{"num_attention_heads": 2, "num_key_value_heads": 2, "head_dim": 32, "positions": "rope", "rope_theta": 10000.0, "parallel_block": false, "init": "trunc", "init_std_up": 0.0834, "optimizer": "soap_variant", "max_grad_norm": 2.0, "decay_fraction": 0.871, "decay_shape": "linear", "max_seq_len": 512, "doc_mask": true}
Each number is 128 + 32 x the weight over its row's rms, rounded and kept within 0 to 255. Layers, rows and columns count from 0. Numbers have three digits each. The size before them is the row's rms in percent of the matrix's.

# layer 12 MLP gate, 192x64, rms 0.237, rows 76-109, columns 0-63
090:130120108126091114168157136098087099119115202196150145119160073152132106112120130117103136158092152139164182144136144131161175125137126157101103071133148114049120143170174086074127163084064107
104:168180116122202040083169098092086135089106147209080107111101113135105120124095156118070153190133152117170153121109078115122147124115105099107084140106125147163151140117106122134097125123155094
106:116080136087124143117155127129151070163090133148174100116104180185123179121185158166142137087116095166146115134153113089111104062087114097105113129134120127159093154166160120133020103125163118
109:149170145085162149117166160125124171204151128124111126106102113161089095161158115164151160142122113101160114104162164097108078094169111188070153166156127138126120104153141086096179079151058084
100:149133091121093149126180147192154146185028171136101099107109132141172131121152084086091137111119104072136087095066136131078091133164161125091183126118111123093113107158129118128093098140097117
115:123160135115150128157114064110102103091112119124108034138112122111118109141148173149127134102081131112134094181149201113115081124126172141140090172139120120131133152110109122075219105161068076
089:143146181160103145151166165110138118103092137139191108162126131111154103082085162156125096146110207116096128177098136147121090104121167109146149179159129102093124125100139103151190040104151187
097:114114123108166115170110156110128102109128111067122136101122057129120081115104140098190128141110131073166152166075107156151132142087092122164095176096116051092084093116101179077164098099127094
106:150113154145121094121156208107107145128118121204088134113109129186131092176090161188128166076123093118098070124139132111168102126167170154092147127143173088134165168122109090167081150110158101
095:104164108107155126160124143102133114085105142136156151126125176110187119107177099061101091102060145126152124111156134174100137117167070075180122110165126059132139121070159122129191121142162174
106:125119074119164112100125085129144067077164103214136124132101122147129126175160162185126110194137070155195126113131122079140130118138137073168083113142102129130097109069132109126161134144163090
098:157133146118141088124150076111112165116137106100114067101092102150108143139161124137134107123095155093125045151075134179123150107162105109125121133168140068180078118075136049195092129158099147
097:095114092159120086130111134154136153090147110039132149122115148095102138123161175076103167154107151119132195131063125077101094098167129084157098128141172138134164188133125104081154104167184154
099:151121123159142045101140123114088137093116139067126070169143169127182158210121114139133098101123160122052101134106100105132163069184102139159151143176107133168107133146110123131071150139123112
093:113092202154107123135170103163150137090157181108145108191096162106193089073156115097176132157137128146124145148122133184124132088104187157094094116164136097143113175141174154109119086124111179
108:144149150151221075051141161109174120106079131145138161082079131202091141145094154140076173112132105097093120136112102115111119130147120132115089158126097127180167085121107115137078146098133109
095:115173109126144139129100151134168159140154170141119124133206187137191112118131071060116138116121090106109095172094152161168081165174162090107104130152124150157166179074080129107108154093132152
097:086147150117146112109194207105062114111159109146103146121136143153126115104141146130145086188050127144126173073124146155118089099098117117082131118116100102137184131170106171199135110116140078
101:147038067131113102157069146127156136097141130116113151120163101127102069144152135155122174105139161116108112145135139148093095067140174105140107135155167110111135161081088205134149108046142110
100:119153111069174109172106079125152112092068095095079118159092139096152119174079105100079105087151116105117116143136058151132089123205090092097154148158115139155170131102119136113188146155137124
089:122151154084097134017163116141118127163108181139149142159135210115107102131138122128122096186068109119109101086111055107166142117107116154154170143114146166081086144123117169129125100102143121
107:086084151076100108096168155189103143196150109170106151130088176152170092150092122189120154173172060179109163142132151104143106122102104137133157128119085074132119109133172159085137121113128119
099:138115113121144121077165157036135139151186106133109155155040148153139062117115152110128109133092199112166114134145132125073087092115146139123169129140095133155059131115095126138154166096087108
102:128165108117094106086092129123070174130123137115112089077121140118090137047178115145188122129139110083117105100178131120139145137186087133137099172133117136210176146086133085066131101111119100
101:157092172140171107090140094089138108138098152122118137128046108104092096107135114122141124146128123061153180063118130117125113056189111126114125109113101089149183206163138080165116141109148156
099:102161072143125128153156123165095111123134138196141103143162147158152126102060103150140126173123134118066179107126138153125150073187084093115182101139128153105135092150081180083108089074146086
104:139098100121161138171138080186145107094111144118109151185126106165109099158125104164131214162070078120139146115163091119112152198059160134146126106104174100095089166126089101108105132140140159
111:121139126082134120172148106119140122138167172135074151125132178082087192110156124118047107098153129113157158130151116172083133155144171155081090173160132135098111099081192167098123074171149141
101:202176159127103127134100117104143169129175093131105081094189099097098088170091141121140108115096088129160141100103102104139066163126098123143117078116171087131120150144156124052125157201158120
097:099030114142121131144134134150105067143160106116134117120106140138170109116155168139126145126108078140155175138156130158117086080086149126077086116108145122064072162190129115132116203185161137
097:118102065121137174162166104136138080100132153152084083138086117139140124093118153196179143162124098086125131124176193175148116138111152138134140152133098180072170156118130094151062135099086173
091:126121158067089165103218161191088110158152141148112169134115118160120144116127138170092134108131149137132118159150100050132156176180124158131103093102118073117144121191126086075157113157100121
099:095183184181145132154101164117133170134156119092108148160126175110064117132156126051080197113117154161166142123120091130100108120134169113161104124116164166090085128152172112094147112126153194
094:193105115155099109131153136110129163166147132144178066138064136147130068131117129100148136124076109086165096110092144079072092110121138152186064123125167099154133171105138085120189153135136084
# layer 12 MLP up, 192x64, rms 0.256, rows 76-108, columns 0-63
103:165118098139096137121072185116069089108129124106110132102192093130109151075119139216169100134117127088154059137121080062142156114153126096166124124088103109096082154072133133114125146130144145
109:171110045093133093151117112119132081079094193132106172116073128143086119150149130092183119119121128178167159161135144114105097076154079135164144078155101097140151109101131142104181140131119066
116:122133119091110086133185103145105124109143146114081123145072211162138124050100160186129087096183099109122156120132095113133171091095109109088143147090113161153150098140182129142080073131144098
101:123119086105130078096123068118125102114158087180133196138159104143099137132157181146184160108168150132201144093105097162138076082115077131115069078145101099157112107118119099140077146118143145
093:139159091104126124078148154111108205182098171104158111145158098088155079064129111130063116114110137078103091106083130181065134073169161160162103120122173128089111111131120130126122130123133170
110:135092123121119168172136123068114141106156164134177126119181076155106097095135115132113151117073144126079107164088147150112124151120131110160150163092210098113125121113101038126085165106054131
076:085175092159150126116135163114122168135162119113164171156150143093065171107118109079117171150126052129122096134203129175144155132162111148158117107104174185162156117108135119172186118171166118
098:153166109070107139164130135105159146152118148111197125118153191113114070135120106115111162190089087123179145171145145202120105124126058176123128145149092107075162113132150127165176118161164126
115:087106087133064148106121117101116151071145149142120139193126139185107088161085145190213139087140101122098156097178102123165127135104146148097127142104110104102179128120133156133103124070067098
095:117113105141102160155055146164084071133133143118102116145149156189108164084174160123121130189153153137132110134167123133131174130111103207150090130113190165073130161089146133104155163069143159
118:180138171118098146091072098076155167219110082111082128140097113172141176140080136166142147100132189112108115115094162135146143115125134176164201136127095115133109159111098108147118116161088105
112:156170147108093119084167132130094117149126135137097090119143128107075100079204168161134043165166131103090146179158140160103142095096095142150174144109140116113104146102111138086132109112038148
098:119126136110180132103110036083146142184089122190142147112147070135133112165110099154154138173088142107181108115120118095138097080088091143107089088106124193117086121200118121147120126158106121
093:101087135132134083116129106204160161113059169152088113149113114130141172124140118093114111096127092100106207129149186127140136125148128106149105120163108130169131102162128131156166203142213082
088:070081155064132114141098126146075133092145171093157144126155046128173153162079118178110103112144115152078077139114130118139117084128147165081133145132148182182148122127079132131070089126148135
108:140128158166075176129148184116084160125111119137122186130100173161092094089127150107099083114099149149097136085106110127118186240104136125148099076128140151182090147088132094120145128106128108
093:174109171166137096162101108147105083128136143132099117125116106110146078164134088103110142139145085146142160149153149151084130144090175061120175119128156161026169123179064116163183143109141144
092:190159128038118077098115077171147110099151141142097112086049142164113136164105126166117091152127117134130106162146148145125148109085164156081103110151146155119165084166161125162082095092088145
101:133122068125166075094077152170170100127094106130104149119146115156136112158146138117139175122111121134084159148091130094137202215180153131062103164101170161131117123135133146125106113167105199
100:154139074070134134123165120105061126072144162131139084137165092136124156090146125152133090154115107166146156102105112222200138156123130105083145125143076151134104160191107102125102159179141128
101:097106068125087194133147060137143093126139144122148132165130101080138098130135080163129172097092152172111140058141157149159078127139166185105162150172131130100102112133180174142118155193129105
088:158132103121095099119102147114068131159153130111127072219088111130092144039136122110131127070115089150141135100125095094141147125129118101130159112182191096169151119099066137141108143152192109
119:138153087104191138083110130109149124157119187124150144156111138091114123089104175062126108180093135112106153113190154129084143076153157148098153095115048100188155145151144194110161112138130133
097:146149089121142132120123098126138157142187126107141204130145095104089091099100103110120148213147137134190202127156107135118107139140085141162104164125197107130148068079086146161110134189141135
098:098207095120117150125083172174079123150081141063153081116119104126110088082176108112191149134134154165210128140166125103173138127144141108152120141164187179124133138130121101143131155117164147
080:142096150074089139133117139104190135088156113123087122125130113122123129123146204145059160106139137097153090108111178177174207135071107108148128170130083081103164126072167125160142099112115149
106:077097154168140140109127132102116187103179090130128131141089106110162155126191095126126150127120171182113154164141152120128129178170133152127196204111189112143129199134108123155140189146171106
108:175213140105128160103143138122125119130140118111128069109157081126104125139127070202117164152196130107131147158101075098161094080166122099132119119164133114086081129059101099132129084126133077
095:195138095081091138118123094073170141126116122136099135182140145128114106102126154169140125099150113119168067101093144099148106100200087137162150201135201082132176084119093097138161134154132135
100:151139094137112133159084113111105136120064125158086124142123084116157116104088114178164191120128125090103089132128183068157172163192157115108081156115123169132181094152119070158100103158183118
099:103185107196071198132101222114145146156111150153111146128111104154187146150082133151126119108050110095133135151100164122169115136114120095086119109137124166102083142122182121095114143097110108
096:156169166095147150120130195125163107152151084141167183088120117083201106124127094099080144123102134147181126085173144108127158130115141054092152137135177122088125192100104124121192112114132119
089:127174154160150117158082157143168143159109127100122078139058161157094098152148105144100064132107132118122170082131143133154164100112116152076081089098111091170188131189181121108069124097151129
# layer 12 MLP down (transposed), 192x64, rms 0.239, rows 76-108, columns 0-63
098:072130143128113210133102137112203103172109097140115127114146145101103077153096125124104133058165204147061113088106155097146144139134125164148113141121190127119164118115111164133177079139090120
111:090135087138159141120090137111092115107156123136122120152074098077140136095201141091118095179201138082136113165105115101090172132152120105065136101133088147138067081079123180157095131086099119
096:157146156162175131069142104080199086145123173123135115132186110094122095121109107134117164102113129122171109141137208157117123174129076167112133133134103111149170213109088119115053143125141128
103:125080142119059107142116151154179111089132137086102155128148128147179101149187108092158128080165070130179113157107165142122097147160159129189154145102137083121140105115089144133088082112165208
091:111098099147137075106119122130128145065103126138166067088112100190090173070136112158144114145169140191125103124124116084120094122152134103133120100113122189110138133186159095156153229097120124
118:085140109093087127157123114176117122085163164144120181091115168169114074120145151136218134147141093160118171070175084129091128136127074160101150123090074121133143131151126120169081155106144178
085:108102118132143169117159127120094136153107154101130134128135130117163053087174125198084087074137118139145182159101137150140100141077150037047152121165123112115082164133139150143075124117157116
094:155121129098119153152113121085160091129089163170142076142029108146109111131127156107147115096121132075111154107056173183183155120090090162125133133143142086150153172138145101097142146090071088
114:119169069149104090059137133115097122115118137101096157174111122171084109094174133183140123064119093134161187129112085068106153145136082091140117087109121098112161174142171088128102103135129070
101:091136144146095103054146087166114106126140152108097179142118137154090135105147126184160147112142160127113131107118104081151122066085154152058095127049165182150139139111126190137126167124166078
109:123128127074136134118131143090100140105106092217116159073091127114105138107119117126215171125125171121183120126114133091119128139184220153153161124130152145063176137110151122127108170158132160
110:132120144140104127094088170103134104108145176116146094151081145146074079131152112136124109121169062158164135095101093030166066107080095124097119099102120115098186164117138099114113171096128162
101:156119147134167121205126096070143062100128099173176054165112104087138158071122116139133157123123089099149117067138192170143114141098188124090139141130119105151093131095109115138136109117107177
091:155134106115137155128134133127112144140162112097165094064121174134128101136088122153107131151152153175138086056145100119123128157064090101072155130126173125099211160157149178140117091152140217
084:129128112137102108138142145074167097137116079169182131122167148046125093161120138128147126095126116165115154103091149119097123125137055146160048176147088144147128175097184107167113185091154104
112:162145152120097146085084157109159141153142136150159155107110115113157110173133167071080134146176104133135119116107189088134169123157167125121155122149163161137096110138185181114229161140102197
099:175135144122160081056103127126109128155095133166129122053118148179157103141093155168152101148166125111136235119125136096163134083106158095125140135136121140115127100117073187157120148129150197
092:126164105138094156179125188187145107065127128136095093135169196161101129142120135178122113155171155112171093129086141089115153159144078095114085118119148121095109138133148081104040107169128144
110:143128158126163128182136104068116120150123125146173165135152110131072128117138205053187157175160114100080162165109175135142182176159137136130141134083083105132078098146125143154173123101102145
103:093079137127124124130111109087188105189160118100156086150109140099107153150150090108067155182159071142100123111096113084134135151174150161133102099138189144087152159137226154097119106115113128
104:172146163102124071066132136129110170157131148146119177164153076098126142141150112119141163100128137105122092165098134160128111129135146168185121093145102154117047135131144129163028170106113059
091:117141134145128114141076109108118080145049089121175133114173137162140123131115129159077133118136170202115148111133112140138175117098143120145061143132134083148093108074108122137015097123178132
111:093157106132114100128097095144111180177150086147084088134128099145175172205124073135132112112104093108115117118120142153073152159141132155171072083104191154150142144109139125094181124063163160
098:108163084139087121108085159170098084124123107146109150120106106147112112179168108119122128176158104145093124130080117155085158117171143160163155081130202153134164094109186086124057141150139054
111:187106175142156139092153118099168089137139137204129133127127108121096154132091101115095140103120122102064119138111098190112078084142168162140131135102032101175131167131108127129181138121153070
094:108119120138118124174154131112112084170164131165128117085129188150115151172028150113072170127098130085101119125108163086123104110117102090091113108149108081158075084104077146102103141111190157
103:134085090088100114139122072150136110107071101112164140166074155190089130152051116135063147081168165119134150107132129081168066174104118124138117083084101097123145153157117153144123134147149164
113:168125148103082125141099113133123186095099179119127127112123166196123189169147148144080094196172136096109119125149108157135137104089197118139129092116115120118139152181155124082212140176133149
098:101098157145125107156184126154084085145140156122108125106106060152134155162163150132117108195130098090145098087166131134082072127033195128086080105153094156132099150121104100150121104150115141
089:097104089123073139042130119130184131100108127165117123084179158155139083119146054165106108077108133137072160135170153176151123172130114158176142144096155119073116135134147072135139101094148135
092:111147058111106113086172151102160136117149113192140159196143185122089099128126132111167182180106115060099174142074125112145155144170152141155091093139159171123127115082081141158131103094133127
089:116132094159083125111202121214084121097075143113118106148138130176092168130069151166128114106149148101088137183125094099091110125133117187173106130125156103182079093169132119128103157134133084
087:100126090132128149093168061112128143112145102170075132113111096107115201124184115111086110125130147164109091129183172088205129082097192166134094126192140162153118169132103160121152116120127133